python train.py --norm="layernorm" --norm_place="pre" --norm_eps=1e-06 --positions="learned" --qk_norm=true --attn_scale=0.102 --tie_word_embeddings=true --lr_head=0.0048
Each number is 128 + 32 x the weight over the matrix's rms, rounded and kept within 0 to 255. Layers, rows and columns count from 0. Numbers have three digits each.

# up: layer 4 MLP up, 3072x768, rms 0.126, rows 2425-2553, columns 0-47
# down: layer 4 MLP down (transposed), 3072x768, rms 0.0329, rows 2425-2552, columns 0-47
up2425:138093148054118114074116149138116155102156056137108122159125102160095121132123130084078183123176184104106081138164087111100139129136118161128124
down2425:185107091152121138086124131125126124125173089068140140095155091159097090146140117109086102111154159123152097179156110108145152131093132143149145
up2426:072103068128139099088096096143079202071239142116132161182103112108082064159092137132177147149217089068150113214123093155098088114090098082142161
down2426:138170138124135156121168092055134137114070147164108206186095142161127153084151167121129094132170115084151076158108092151103107140149112131089108
up2427:147082140183132098150123098082124159123133076128137119089182119146131129147086147127148150088073134127130148132147166155109145148174192118131073
down2427:119143157120142125124103074179108129138154086126108126150142141106059108130123102125161186095117119062099125095151113146124184166109187111120117
up2428:131136031200171209175171195167158154190113161065118135115125126143135149122131084125140168143123130165140144156113160092066136087179101119169165
down2428:134092137111188157110135156136130142178086124128162091115139107109106203139080185107132129128123026145090196195114104153142130120080149124148182
up2429:101096074191122141146085151114118075174161103141133091089134114147112066117133107122131098149162126126134096091154124099112109137162153096143164
down2429:126125094104175130119106176130132158149067159121100115143151156130168085102086170152133100094116131142126111076170110178184138129119112163138163
up2430:175167120117149107095066134123122121097161059117122116134124103087074154126118100144094149164086099174154113168129063124110172141164132125079133
down2430:138139124175067102187104177141118096228156143174116108160156146149095058045147131107111185146147121130109123209059106136114157126168118079148145
up2431:132106056195136106126168174118115133086144128121199131168101082110122162095163116106115112117121122118100149117120099092150179148158180120084096
down2431:183108075142150103139166145096143081103118131075141181122110055123061096151096125114072155129153068096095198095087098118153089195113107174099089
up2432:176117094140101105111142175104090161188086135140133147098120099152129187124135111105113092144166190133175112172140120120112172141153090116173074
down2432:131073122103168155160073191165134098112125158161143148205083161087138168199119156203133087118144138201161101142153139128157189097100054083192090
up2433:128165087110181134120148177151118164136144187134141117093088183136091112113093102081136201153065175036116074145115119106110097182088180128110138
down2433:134155069150129179143096131161094135114118168171140122050153121100144076097101128133157127216070085103071100153173095117124194189118115143107157
up2434:107175132122097191102137145196071118158108157135123073111156152109059067125170152138143136105215183119082117106161069133132098121113086171091148
down2434:127149158105131145151089130151114135126141106164095141082163120109126112143126139107154063177154101114144166135151061186177203122125121120103102
up2435:199152090125130136111080127091118091110165053160113147175123135114127104146113149110127093120126067123136163107150119110154114162088129102103120
down2435:089141106083088092132145084139187141119118170153100134105087189161114089146133119123130083155187144048088085085174165121125121140133156169185179
up2436:194160160126150123121113085122129131164128109138096075167124104127127079109130117112135164077141129138167118072155133089171107111124043126146134
down2436:127113133138088120130087078128095105054218146175172121142152066181173173129187119161074141113103103141098141185123182120122150145092110122139142
up2437:103149061121157151141136111158149195041094087124126168175096155125148135076117122164154135178129159149135135125087125113142170132085099139137155
down2437:093135122174116106082096117116081139065062098166125104147156154102100154115112132128135144112138147083150115132112145111124104096065077167077122
up2438:160123171118115092143090114071059065129159120114115131085135156155129129117131080123103154124159130055115068127120024122136178115075126196081126
down2438:174119134122135106103123178140095075087113169132171128071156119167065149095068125107126163152103139146131137134179136170144162146124112107184070
up2439:171132141157085053101156118068181110098133112124128172118140119137122131147171130112155114150097082175122124072184142114138093166115179137113154
down2439:136179151179148130203106133121151119100141161138121112145099108153078077110071106096145161105098148114156141105130136152124145161074074129122148
up2440:138145109109203101133075107077124154105104098151147134060126097105099156128131190091127187107159096184112156190111118098157102117099109137160118
down2440:142120034217130132137100181062106114091141120180163082172166149164185138046141114102142138139147182117151162187119145114131154085090128170148055
up2441:125156115193072131075111186183149119080116133117126120165098122122136131121103134166197102157090112133084168119113097169123121110111087123149107
down2441:066122069169108140082159092155141139040117149148192116110120150117104129128155176116163082127108130062100125156157117188097143140136150114116119
up2442:182130109136130122184090106163125138118060112141128173072101152167124107114142106117158057110131115080151147160157148103174150154197149141163134
down2442:152124129109161125175129095111166101185110058188134151056115125119162105106116178135142139153081118120121153126146176131188139105175115139146128
up2443:122192171166101108147103067146177170123176114113132069079113147144117053170085127137114115187126171108040123093144151121098109165164075135120116
down2443:098100156142151156140070126150106118145123122131120107074141148099160102117131126130137121126111131151102152071139163085101092102076135096147138
up2444:179073091091090156090131075110065145163143075078160153147140103115082151128145152133163177131177101133111122129158091130174103120113090136106077
down2444:153116106186145140116107131132096156123124176135098165091203118144110108121136044129128143149086184120111135126155050097141143133141103140191116
up2445:121121141171072109106133089103090165143084156083143135138094100091142154096122110141135105134093150081162132094117154087124064126131160105177120
down2445:194134123165126101068139119158154104125105120092122120204096068067140171163100078134143163163107169097146117076174106119139130119098093178150062
up2446:148081155154141140065123184088103108111119139167119124163121117144107136080150133135138154086126196105121132111145206109176145120091086182125143
down2446:134106108159116156092135164098098156123117139103128074192137176106105115154080169119122077069134149190086091157144123130139156130085128152081114
up2447:119150125169186147108162145127147131154118195124123142104143089119117159144113120088185187149108110110120146150117121140125076131121109092142122
down2447:162079142139189106177129136093204020170139136122129158180165098161123137162121096112144077127113093087165093083067133127081129098091183142140090
up2448:160203110117084129179043038127145144075109116090112141133073169161098090173126090114096151132149124110146104149161107114120180103138080078174158
down2448:079128099127175199102138108061037126085122184119119165153082088100149133162092170151156138146142124127138165162082138111103068106135179123163168
up2449:136106108079093116145148086152120052134085132116095080124098122099191048177127153132170186083075179111106133120165113084120141118145092091137133
down2449:085144071117152103224126137159125129106101100076169129146177139147161099118181085139064158121149162109144120158121149168094124140117161112124114
up2450:073112113116119065115169128104140106133167141084149155092090183111149116143146115128159130131114095103116143128165074145110145134135093125136149
down2450:138101142151167120105166117055122113065160122181110116102141105130242130128081101099123158160113093108194139098188150155202079091128097092098144
up2451:145102120098137126109152215167130142142148113104092141114135091137145181126139089117077184150182126111109180113108096109094143112113077106099138
down2451:127173145110146129117157102100058110164119121096103072139131112091122235130176077160136147147122130111122170142100147112101096094150173142132159
up2452:077122122115122157115069132072139103115126112087126132161138146145123200184076131128120156082151144148131111153123172158108145106120118164134135
down2452:060148117066094160143149158109105129149147130148159083180161150165163188125118119139118130120130133143110108123130102105119098109155128118151049
up2453:100154138089095129079150096128105167176137141103123098133102150127045141118121105113128109142029165132138113089117177095086109099148149074130140
down2453:093162149122060102143158084120188127150081158114094149119088121154148100105135101121116099099158168142049154139113114155133117184154163069097139
up2454:132122094125065194128186129123141144193135103120099121088112123126104173146115042113165149134153119157126092140110054161105131112131079122137106
down2454:118168125124113103100152149152113124167136128133107148129122113088142148123150089168110085105194138149083095097069141177179129141123123100119135
up2455:116165146118097164107167145159102113105164160077147118089136123110140117109100093153162087101118119105138153084084117088120125112176066145080118
down2455:146123155110085088147118161096118143106128136185080157159104113133122143124070103138112141165161179148167118102145132147146167170069081100078160
up2456:190125106090120129143095208077187155132114075128097139093078096095097121095095136118162118152134123081135104091126183105087186131095091159098104
down2456:235145144121142098126112170129132126113078093206094157155105056116116137166108148160127111166146154129160099111175172135140191129116067087122109
up2457:208156137130187078198180162188082109186131151105093133095108112158132093160174117159103150169122106091097167133109218171146174111147162116131119
down2457:153155127157152040163115141160139138123097187133165101142106128255122206157143099142128142168107168081078099169111093076160095146106116174065138
up2458:204137127186103164125104116110073136073169141093115115134150078131119069140139169110163118097147108117088112140071111095105129135132043127113199
down2458:169127168134141157174133134118151133078109090160165133162146166132160132182148095150116199150127155135074099090072100102140138190134147120155158
up2459:077173104103105107080136156137139202198115182084110179087136162116106103115165179100133103164093161216084103105135076070125197103144078136090124
down2459:133175123141118179054085148114127136136066114099099101130122144051174127171061155162068181085089170132161148114152188115120179173160090156055097
up2460:164168154122152120153106078140073141091153116119056171117130135103123185172157125068156098051143118144148171130056120163120167071088148077119133
down2460:140106201099130200124111132147082086137104147167119091119097104077123120135168104103069131174117180176140121110097099213113122152114110111126102
up2461:149136175136166115142153176136147111090099152146109160120140143155116161086161170128135074122148118093139142141180099132138126133114179134098151
down2461:155146126114153111141193134114131119096141122145101103102169134108130138121132143103071104096111107188134128126126127180124128124160131129130107
up2462:130081167090084135142069090138179157106166135152159147164114158154100111070156168143143082095098107136090131143126036166137088150111138174108139
down2462:118151193167119182095077095136162118147117134151143113159146131161076176155125106089109079132124168150144130163125169178161164099140123150091108
up2463:084168082107083157118136120128107148106145122114134108116125134167089147164123167157147108131062150167072106132120110200110105184100136142075119
down2463:123120122148166102118150163147037104142144101137126112131096127154126105124152126065108097149123133094119148091071188155142145143082145089181156
up2464:135147139082085184083112135129122091129125145142133175122107165156192081188116100122061173119122154166151133177114169087149134139101092174117147
down2464:166178131113101099180105192148178130103129136104115159118086132160142216133116114095190139134063153099093149168134101144104096155119113130107166
up2465:149183115095117098154157179139164084127099129111160129124070102159186130138119128169195151076147148117136171138114130167056150113157090151112170
down2465:105108093113134054151112166105168083104126109154147096117109092150085130175061095200160190098138163146156153057158178141100144088077123088123125
up2466:143118057171121117159096105127093161150106151109074083128210107106142108130117175082141096114139054102124184063096114116130140122165093170088165
down2466:143179150164061119079137168117069124136063162096188143112169106063096107152187132114113121159143013135160120112095065076106147127119099118129071
up2467:113195123117141163137112135135131082125083161133166126123159153098164119127175115138135177132101109182147164140166148136053161123096174118132196
down2467:095177127125142154108131094144097125164124131074177133118148186051175150193069146134161125089125110203110104136129132135168156179153177102119120
up2468:163175106163158149088117115095147137081101092117148121103089132115072169153152156147116083125092168134118142163147125075163154106116157164173114
down2468:163116122121077163145162132130129132130122079093107117117194133176119138158100191117113132144117120071118133150120117065136157123181143136133166
up2469:157128168148187120174142181117089150135172146148128146119091066172143115093114160127150122094129186065084088083207134148118177105118122154147138
down2469:139158087163166085107081090146080149174130104129119099182106176133118192140124142163147095095126153105122109069118093096101134104109119167119115
up2470:099176121145202107192164172149117091143109123101059186152164104138141182151064121138136144105135196128134105109154109103071109098163132137133121
down2470:164075148135090190084146163085223168159139141118190086134063083100150106126163154132123179151087135125142154169147112102188099101132162112117119
up2471:124176140099158159082168196099085136126197095114178159084117123134106070134130132177170088091209203187146083128137109158097040163094101150188141
down2471:100108110144144103153113145113147098148166178128093114096119138135154173140112138110125066105077151118092138134087154136107067129128107115125119
up2472:176080112143120168137104139121110137105163115117147110088142033164146207187132161086100157110141106102132144158139111115117160174050128118089135
down2472:121145146161130152123096164132128102176139127136157091139152075099158134129150141075091149132137141096147081137140183084090054161122120132120143
up2473:114094174139124126162130150203182184145126124122106127120162123121154175145143135088052117096163110125132060129112132085128099136151124082131145
down2473:167102068140130104155180094167147187054078181147124145149147181185198185127126105100103093135150155181131169099110145145173070160106124159202126
up2474:089108085074124178119106100099149117124132105140169152146126109086103142213127149083170066164016153138159114127142124149186167114122128140134131
down2474:145152121132201172186134096106090146085133130110142136142084143106115137129080147137126092202125153196144181102132097134147107137133121089150117
up2475:094145188164194108140101136126131109128134137123150122115111150140165176147146084161100097120148175119110120180184131159079166144161162122160152
down2475:107109139092114132138130139142155076127183125155153130157128141124090203092130070197124142169171168124140093140137147128116123144121159063131148
up2476:182128121130159088132144090120092170132129087120047116182130098121142097117134209118149194135134145136161132093101180137071127105110111094128111
down2476:093133132121131038125113095103131081069103178141112154132083148143143128089136146098096147129166144148125104125134083143101164150155102132138174
up2477:116113123110117122148181177110118159119106144155071096188134123094118120108112040123187040081109142086176140159114088055178141074178188100112129
down2477:151106134120105166131140034096131152173138135084167086150111118152173147155149095131141088151107084127131174152123162180180167142137094152108118
up2478:174148105176102122105105151124125157171100168120094150149170144124153152122154147143167177134066170162159155114167078096088099173114146156121168
down2478:112156140132152117110117168091106180112148107106139136064115133161060094147123130107177130092091128186142089127112135106131111161117145141143100
up2479:123153122190166061132150214105135125160092153114111141156118103074161114145096135151145143137130124170123121067088085186163086078093182141162152
down2479:177153160122096112132073149161142107084145122126127149111100140130188113136122175160150180127158173166100150132090176111111089083108097123147131
up2480:139173136121081166112132128145181045215107131110180133127052095074156140114081120135159116167138117107085093119119138105092135184118181169087157
down2480:110107146128136182113147147141126127163139114043143137140096156117169117117115114089065118169157092070067140136111050144149177127164146101110090
up2481:095103123180141087137141107172130124100124155100188128139131111159152059135112124141067181145158110179102161137132121187143103124164133068149138
down2481:169058168098113087157122158159144169097116179093192137130155123110150113118131099177102113127165136160141159119148183111147147144067130153070092
up2482:131133128180159166140111162159147181136104104122151125165108081138102158075137181150140115149144092132116085074114108106122055090172121164080126
down2482:172140115149099110145116112155112136139142119145118116141131159156115126152118127063077131097110092131103132098128103133112140078141121133126070
up2483:184099162119168111090113138125142166066161102172100169141137125169072064138110167169120080106143129164094127109140124118110147143166156124140154
down2483:147146171148123140115178079135169075129111145151102066040091124166134136189175114157135146090108095061095124145054183138135099113143144076123084
up2484:104158146116122114101101121142191067106091129187172145120145095131166067128147136143131130088057119052129156173148079091139063112150152132153187
down2484:104140110124114179121128159073179162153129101161155078214149172077173159134098131088086111104156169058160162201080128110060128140102165080075085
up2485:146093145103138158112113133123133104167122114098128130136136107111083150130078166166143108125179096117090098115122146089111063147162127095120129
down2485:119137211100142106125078155092148197116131146148083053095136037125090149143166099159143081193089136115132150167103121140108117106168161152103056
up2486:060124166167071113103118100109138104187139103108136122175163124194174154121135117095091139050166100130115123085154132145208078129057184137150147
down2486:157104134108150116137070143127167097132095138160116097116097126130118154111140091114149136118112142110165106108094113116149090148094088153141143
up2487:175135156213162133125071101197107116123163172109144132096126146148148155134168101086114206123154140178180105152130139106143148133168103124085113
down2487:103115147106161194134158116182139072124108109155116163075103057106078099131104073114128131135144140103146081167136121078106191180137139132098138
up2488:155113065151101112169124159200135207143076171097106100094099101121097119129171144155186104137174183156138178135156164138134131146094150084165116
down2488:199149121117097202178105155150080109123125110109049137115159159116065100076135124124167117122110122195120092099065150122102143137096084090136126
up2489:119100102147158139114064119135124142108137151135155083084104106136141170089143169064087166099083141065135103109122153117102119152138134173115121
down2489:120101143105154169111122142139122099093126169068094117097115127181115103116156082114166126097134073088173081085136101127145091071108138101184082
up2490:131145094126196107094165125130152164149173102146082191166115124125126120111158121140119162083157117197105126149161152165112118123146103104087074
down2490:099120127203075090142152113093106099126085079166080124172080105126187138075195092127134146109146172146144099148092146134143133120189155111145095
up2491:027109065151119165191077161115130139119089171117158113139139104095113127136051168120162131134160127120126109091162182153124172143117211109132087
down2491:174103159140093154138087170090140171196043157147149107114134189060200108102037162114155199160238100090166158120181079133118101119087163102113116
up2492:151157123130126141161152083176047079146141111105114184058184146124069163155172148130121166150116092154111030115153114121157127130106129129204146
down2492:157108135118158125105152152098134147153146212157154164092205071124137122105122155149144066129125107102115135068042125194085154114124175117053185
up2493:089156125137146126113133184070190150165147129103115133177091132176158159071168088135141111149074139148112137137156140121161139121103112117113174
down2493:145150096073133119116130145150146133151174131164136157173040141095146166119084149091133158147132105090090141167096114114162129084155109185151143
up2494:130193085091097100118100128158106154090152206091144136156125130148132146106160105119137136106178134151136152155118100164114134116133107161122181
down2494:102097091115134054122117138123151113126148108141132131159118089117134131111116110113182129104146152093136108097086188171125114097172126126152144
up2495:137137158107116087144142141141138167115202085067135155123092091116182151118078216063133056137090183121110133080159172137121132152129155157102120
down2495:209149095104107155137144150070151108154145144110119121127145136142143094087151075136144081131154111096157052095168092125194146176111130120132081
up2496:108134102106117116103117138106083165157107088158171085190145179128123091105143152077156079132125098158154139150106155169149159068159077106142152
down2496:145119108146157125077154145093158130154112114127090124155133075042140135103173119105179076150096124124155121160122124137125149128128188136131147
up2497:157153112133147076132140129187110155085127142140141184089076114129129137152149115146161099070150144128110095164151209167136184169147087128083186
down2497:062211108127113102107133114162154149058076090127086140142095148092060146102125126117072129142143177152100110134154188144072151143136091122148197
up2498:134062125120148142154138131135148151137094163070107161166113143073129119109114181098086151193078127076148140151120164142127110108106178102123099
down2498:107169152146112140108152115079170127117103159135114156070126104173118132138135073123132149143112128103090181168083137141148110134109128103173119
up2499:166145183105076156145176116078088112159143116092059103032092128141117170151122139057163197115146133148160148136125171149105183116125152106124168
down2499:132132059131118114120089142111198079040145149182184157119113091103207125159060134140148166141195096145107156118107159168143120161114193160092140
up2500:125164116124148112184139182171133098201175159120150111098100135136130134095073122103159130142127095149112118137061118091119128066129060144124090
down2500:152156117154164127110100121123087121191144065046128146147154146130118183157118122153103109138151103172116147152093078144145126099121102125093138
up2501:224126101191100130151181172132097092170189109098113115159134160117119164129097151123141145123114072159151160125153173139052096141120102126173135
down2501:172161187167104127145159173156172099149155092141150115186176132176117007078155157109093103094053080122109103112125142142069124115088162092141108
up2502:124220112186147145100090191099114133109133109153107107142112148136161112135162138168086102085118066138063095163098136175145101070134170140156139
down2502:127099153115148165134186114101121159122116107146127155180110147070119071105149143118157095082112126172098093188193122178105085094159139201155136
up2503:101166093147204163142130088095102118169076135092152070132092183101148117129089131124088145150051165123118107065125044151131123123189162114146126
down2503:217150081161218170145174129202113127149140107172093119109109114127144125160188206039113178191088118145148102116101139153210102086189156158131158
up2504:175146163115112106097114153130131141124119098111136099160116170155135139107172146151160071191117147118165095094143059109180077148109135098202163
down2504:110093153122101116117075090099166087108145157092156138159067128105134095118154132174168074141159094121102133142108105078169178067164103118174073
up2505:164171141139125063122118134119130110151138094122129116172115195187092107129140164100112141108072130077111146074069131167062138093082154125072149
down2505:089089197175172151105114086106051163152124099101133127144080124128123155140148177103179162120138134135199184148164155138161118088136179106131112
up2506:088088039170071093143123106130089113186088163103101151076112150218102097161103087142120152116123148131126117106124140097057097110084114100068121
down2506:155118143111099119112106154129157093126143166162124180111129096148118054141117208155138156118111104124075174117143093089162120107142156146107149
up2507:184111086111180122130246124128139095149107143104084119088151120094162108119129109135104118174065118087162113131179196109075151138132144115130159
down2507:157118119134201097129176109150120105121139166123121091077153150123152123090061137115120156155056143140138121145137168126191107085087135152102134
up2508:114138205103130152139053090138210085122121117114128139104120158092086069138171128125159141116103107148119190140180149148100113115181162124131159
down2508:082121109134154157179074121136119155098152079126156166133127121097133128178187103178134131118120089146146152129144128115198112089148132162138172
up2509:098120144157168125153146159087098144146123132119122129137164143115141093099184087088126140147134125149074129108145095079129138202151148175136143
down2509:171151122170148126155108137163126110105133091110091118092113102089090232096151122155115120100097090097155130123131142164102110119074116147100090
up2510:171120158100145129141142156130134150132121111128155140110075122142058187140131139119088101121088205175101100128126194129122082068124108125120095
down2510:175119090092112104139128122113061194111104166187127120119117144124120125124140208122114114104153173158157133095087177144178164102123124152117097
up2511:120184073162178164158125112217127107140114091139124108119101147148108162156126196086102073153078158189146139079135140133101163124153100108142176
down2511:115113112114191190105113147131112052069098078078115157088165117139139178149188091103120094087094115126149113139155115108120126132119103075095164
up2512:129138169129028124135165141200133156112112124139101121084156143142155116209209130143116112121150074107115143041234129138104106154140149184112164
down2512:103126138125131062106170057174125102146099132115174192131133101143160138130083148040099112123142034103166139121068116142178144116115125111130120
up2513:138089108156169113107134121098159127162159073163140123142154110125131101137151171118156119127106108096126178151122143182084112145085142188066119
down2513:115130090113091124099112113126060065134111109120097118101164117132110095177133101165146065178153152144172177093149147113135100093158143131184163
up2514:108142056118139186072125110155101081166132167119091134218166143129057100094132155156084170116144188152220112088117174107123111135162079107076146
down2514:035091100167161152123110123099085122186132125070161130111180123084111198137141083162165155207189199117083076117202148164082177104104103113130106
up2515:149184130133144119087088165174135106119149212114154103106076062146082154132164140175153033184099129109161131108129140127170154097104047094137140
down2515:121107124137129160068111151131080109062070170079223113088073109204094129111103174141111036121168166145202108101094099134109172186106066129156114
up2516:083123110097155126083136120116184158130062119155084144071130129134187137116161184131056109117065111192128102123106140146123171144115143160119139
down2516:166140121137106108147086107155148147143124154123065158120116122088087100123116108146155159161109107154100115154136085087153141158153131110157095
up2517:083143184137123140113086107153143099104130123124127139129147168127103108130096139099169170116188162126142140107127122181165186146163135131076152
down2517:135112133145112162153174144191162190122151120112121145103047136143166137097115122164050151139109145169085081122123172076075162101124128189109076
up2518:146115135149115129126145137134130192180095076114147126126120170147109126114166202127153187107079181218073153147112071169162162170109127100121103
down2518:102121171122170114158129159151078121056116100115095146109073094133142108124111116098083151154126164126126199115094114119084129164091168139160129
up2519:105113079104107122136114083164080153097103163121152086101168160121131126094084164095133136125150109129143159098173109113163127086113122088179102
down2519:154178147173106086091081141125168166081118155070095139039119146139148098170093144098165128118217097138133171099113083132039133127170118155144102
up2520:129129101165118151120135152136107120091069128111117119170188103139175152140117149140178102110144132072088180118149134092031080121095148115105152
down2520:118146084136147163166153094064106176067154079111153074178113114158129137153149183173162168144104099140172151129130106158063124102125115102111156
up2521:114146167162165140174118096131129156121154137086119165097166161144118151129177077141135175150163081160148126176153169121119121161099134083050142
down2521:121128148102126105046107059136103114146133111160173085132143137166119100093119137102133145175113137139124146125151146100098132150122116153146148
up2522:125115160082140066076102134168137084108126170106141116110102132047150172107149125180142162156117134096147120169111081105127199098115154114122135
down2522:131160176135120105132151139153186059101142177115125087082114140182080169110127106188112065150205164152140110161131161127129134116147162153182098
up2523:177122098124104106218100177062122108163195185073116177106127125162167140092120128137189138132076108210175121120086074102070104119140087119132103
down2523:108146142083164141090133153144103141118141148097103135105162143071124159107085195159133201184127126130150133109093088106083155127116156122128137
up2524:141164099155095158121049099146133082157137139178090205107118109121152127116143062150153128147103131150125166092077140130144188123151124093083158
down2524:148121082157120109090111134067153159116138142154122139097167055152145137072148127122120089129167086143129110119184143110109128121132125142176133
up2525:175105121072086086090133114187083119163117164109145099098128158169152140140103099149175094077103164085057154170102123064167151181105083089111156
down2525:134141143116143085105119140193129126131184104150108123111174107102128129133126110177128105143143130150082153149151139123153132131101125181169110
up2526:094100064104133123144081103131078119160107122111124112127157141172110112102161148094107129130109085167170138150169144069121135130095101117106116
down2526:180103115100076124147169115146119137141125108153079098084128127127073093056068141163119108101170169142162137112139112123161111141188129154068108
up2527:124200123185142133099185139121093153083146121100222131152116126100131124113112060100118149142146106147126193109097154146163099098152165085112117
down2527:180154177071086073195193130102175096128169126095110055192117154085130114106091036131169139161130150105110148175178113103089173097124126071081122
up2528:170096092145124177098094085051146170170141112137119119194154165187123174130143172160124116144103159191143133067114105105130129110163148115102095
down2528:114132098158189115081126116138188121091130130111117165079127066093148120165115110108157128103101122078125111164116136159126101134085098169135131
up2529:137154116089118140129078134112169124218118116108153122138111081117123195107112097131142146129130140146110180135155083083172117103132136116104119
down2529:108136117181172104155093142068122116123110143207149170147133140100161091130121131138150102112149135117148169116167140137156138095116128107139076
up2530:163145122100146148130127082147126143110149142113162139195113154073117099111131141160130101121188157147124104099069094131110168128119120130162171
down2530:138126070113128160145102095178129091070119107150100193203151121065125084092116145169134041119116170150126150151124110103134185135115118142175175
up2531:052145158109105164139083161154166140120081150149179171143141104164151091158091091163158102121155092138110157106090155151085120139163169137179161
down2531:174132123153127164130157149122129201125135150147102131167100093147136127105114077091123121052086082092151124111144091146131166128142170120133090
up2532:073150156108121126110131125150163142147135166105097082118157153085121142231177091144154141155150133081125144157111128076104170099143130163145159
down2532:083089138107053114157134123154100149184084115126122108084155104081120147177119194085055132160125085142175100169086145086145171143161161121171160
up2533:159130221088105098091103102124146143116174144115083107157119127070077121125137184164149191138121124162130114116129132112104135175141074088167183
down2533:102164146133123159104114087118124110162132062084120101111137099171120124098144159191104065145115160181106140149136171097188150127121162131065162
up2534:097177128121108139169171132126117149134130106160144102136110110132125161166143130148162135104097148148116148117083116134099100170152106111137113
down2534:160152086065153139186179092125173107109127133157121099095091066125135148142118091097144149104120181099058157078145094163099122163070179139231070
up2535:170133176143128112143119147143131100099199086117163130141098194129118172199135136166129110122162195131102085095131056128082118144159102065115169
down2535:138113148180137127081107113130119161115119177115173121171148152100141147170174065168121104132132151191146115112152203113133123136126144060073097
up2536:110123133141067184139083185126169081148166164104106174122181133097140157072114141123126090139125152124125129137136142084118125143119109117064164
down2536:147148122152135153182181187132119108147095140149185144074147080115133174178110202159120134097110164071155145137096113149094120121192089125095174
up2537:110095096117135141118140162135128152150111097154183075115113136150174087130180120151153119135139126143176142139129146081140097111135104137159181
down2537:143131207076161212132149064142144121138095126137091169151187135079109157102141105152179084163088119124158103148120163102152182142121170090148131
up2538:144173113155137167141151120119105119152135125150105100091108161134147099147171133143080148169165108194200127180090102128137126221092122145114118
down2538:145114105130098171138121109064152101148111125101105151090137061139172119118076154112155156094135148116122148125127087128187129120129127103167124
up2539:162184138111098108120165153132142175146117140095166114115054123080078092109146132103136093145145111162100136140135118180137120063130126148100161
down2539:167161108156102140148092117139165101093175208121130149124085135108055146136101114143086097155096163127130140200165116108150142089150062075117146
up2540:162146108141144110099103142075126115158123152076232143114136139085137093132097182120093149105077167128090118104143145101194079183140101173143081
down2540:138167148135181139118135165136150124145108165135138108067196054138114147131129172138135204123063122130069129118095122128125093113088159145094092
up2541:111148146147133157089186092146080098154097136064090153155113147128067073155141169114150116160150076134139212102127177164134206167071135155130109
down2541:141166160100180133119188139137086163106147144079095109102095063100105109134118151145134134094145101140134156186132107110075091101139123081160129
up2542:090148128092112075043163205118108106177143160140081184122141146144104127172128082110173094083125097098116115149101110113082102169072186188092154
down2542:152125113169162120104096117129171076092129169159134166151117081228096131198116108154143077110114100119087108121185091156093106110143120129200098
up2543:150150091090155076076148132112140128154162132174135108145088154135174073151081088128106116161127102123151224140092180100048151164082133139139179
down2543:135159136159178102111191103131130087128108130117132138140116165098116140144085096140103125112124105079071133113146095105075154118111112144136150
up2544:113169106122119143099141144178096078088107165126068163144125121122119145182131115154128106079107146063120180160104108140094103130092091122129089
down2544:162099117131137124104139163139153080132115065090138143146129113091092139135118054149125081160052159115099173150162118164179109122190097102114137
up2545:157106151102103150164128038096076118118145098114102075096084086145124098110139095122152126121117136093140178109103102154083117121112185139149095
down2545:135145169107115150141112038158123100205138131140148118147124126134125141077163143108132145145152152113150147111128117153123102154102139102161104
up2546:117156117153189167107148100136194101125129123120066183111129088110171182190055096054150100131222067085133196183149143071140102132118144203136140
down2546:110165135150159171178137131120150170094089095113117068137104165095190159127146138122143132126122126060119117105100082112125121112128137067113129
up2547:142120077098098083141120066074111137077162177043135165114203129131155105202180153076114184150164128203136080082124211198106100129189152181137108
down2547:142092115096101131158138147113156130092193193101108104139130071077204106207176142072155114154186090101119148087092112108144107157191151108146177
up2548:206165103165078150137153120135176058118120116130091085079168166158129127093130139137076184183084122175153099129132132137120163106107198167124130
down2548:121130158149178159147129126155125165123152050128147141100094105143081095144130114109141060182107183146131095134146148148147156150097135143096152
up2549:192135189174143097066126182044128144161118177100154121151116145155142110163173150177155075190109098141122124129097075158144115116119070215074131
down2549:090114148145135177147175193101120088118127103172134157136052133102084128136086131127138150144093082126139147123111086125192086133085098191186167
up2550:119143147143082065116113158096138084144164125122109115146116108112094147177106086160054086092105090142137106101090149108160165090071107170072159
down2550:123132119123107144123162129131124140073165089063129180090144125176136054137124133123147132097151108100051166118169132138138195110176170132148196
up2551:113119119063155091105138166150088097176138112108120133083100151153131144114151123116132138179095147096142156150140109133118141125204167099141180
down2551:117111130147101096126106137119164114135175175149093115147157115150148113076147050173020120175179127148092092144175178111165145120129134138127148
up2552:182148175119152148119132140118124102181109097123133100135109108157129119175152091149134222114116112121135098077147130150127161125131088186139154
down2552:168096163137157087097178131099140108150146094142098155131101122133097095104123099166083085110130147110165119149096098155116137092172175146123135
up2553:097090059123152137130132141113138147151083094110096155159103122173182100096168093153131114160109099136132125073164066133106138154108105147096144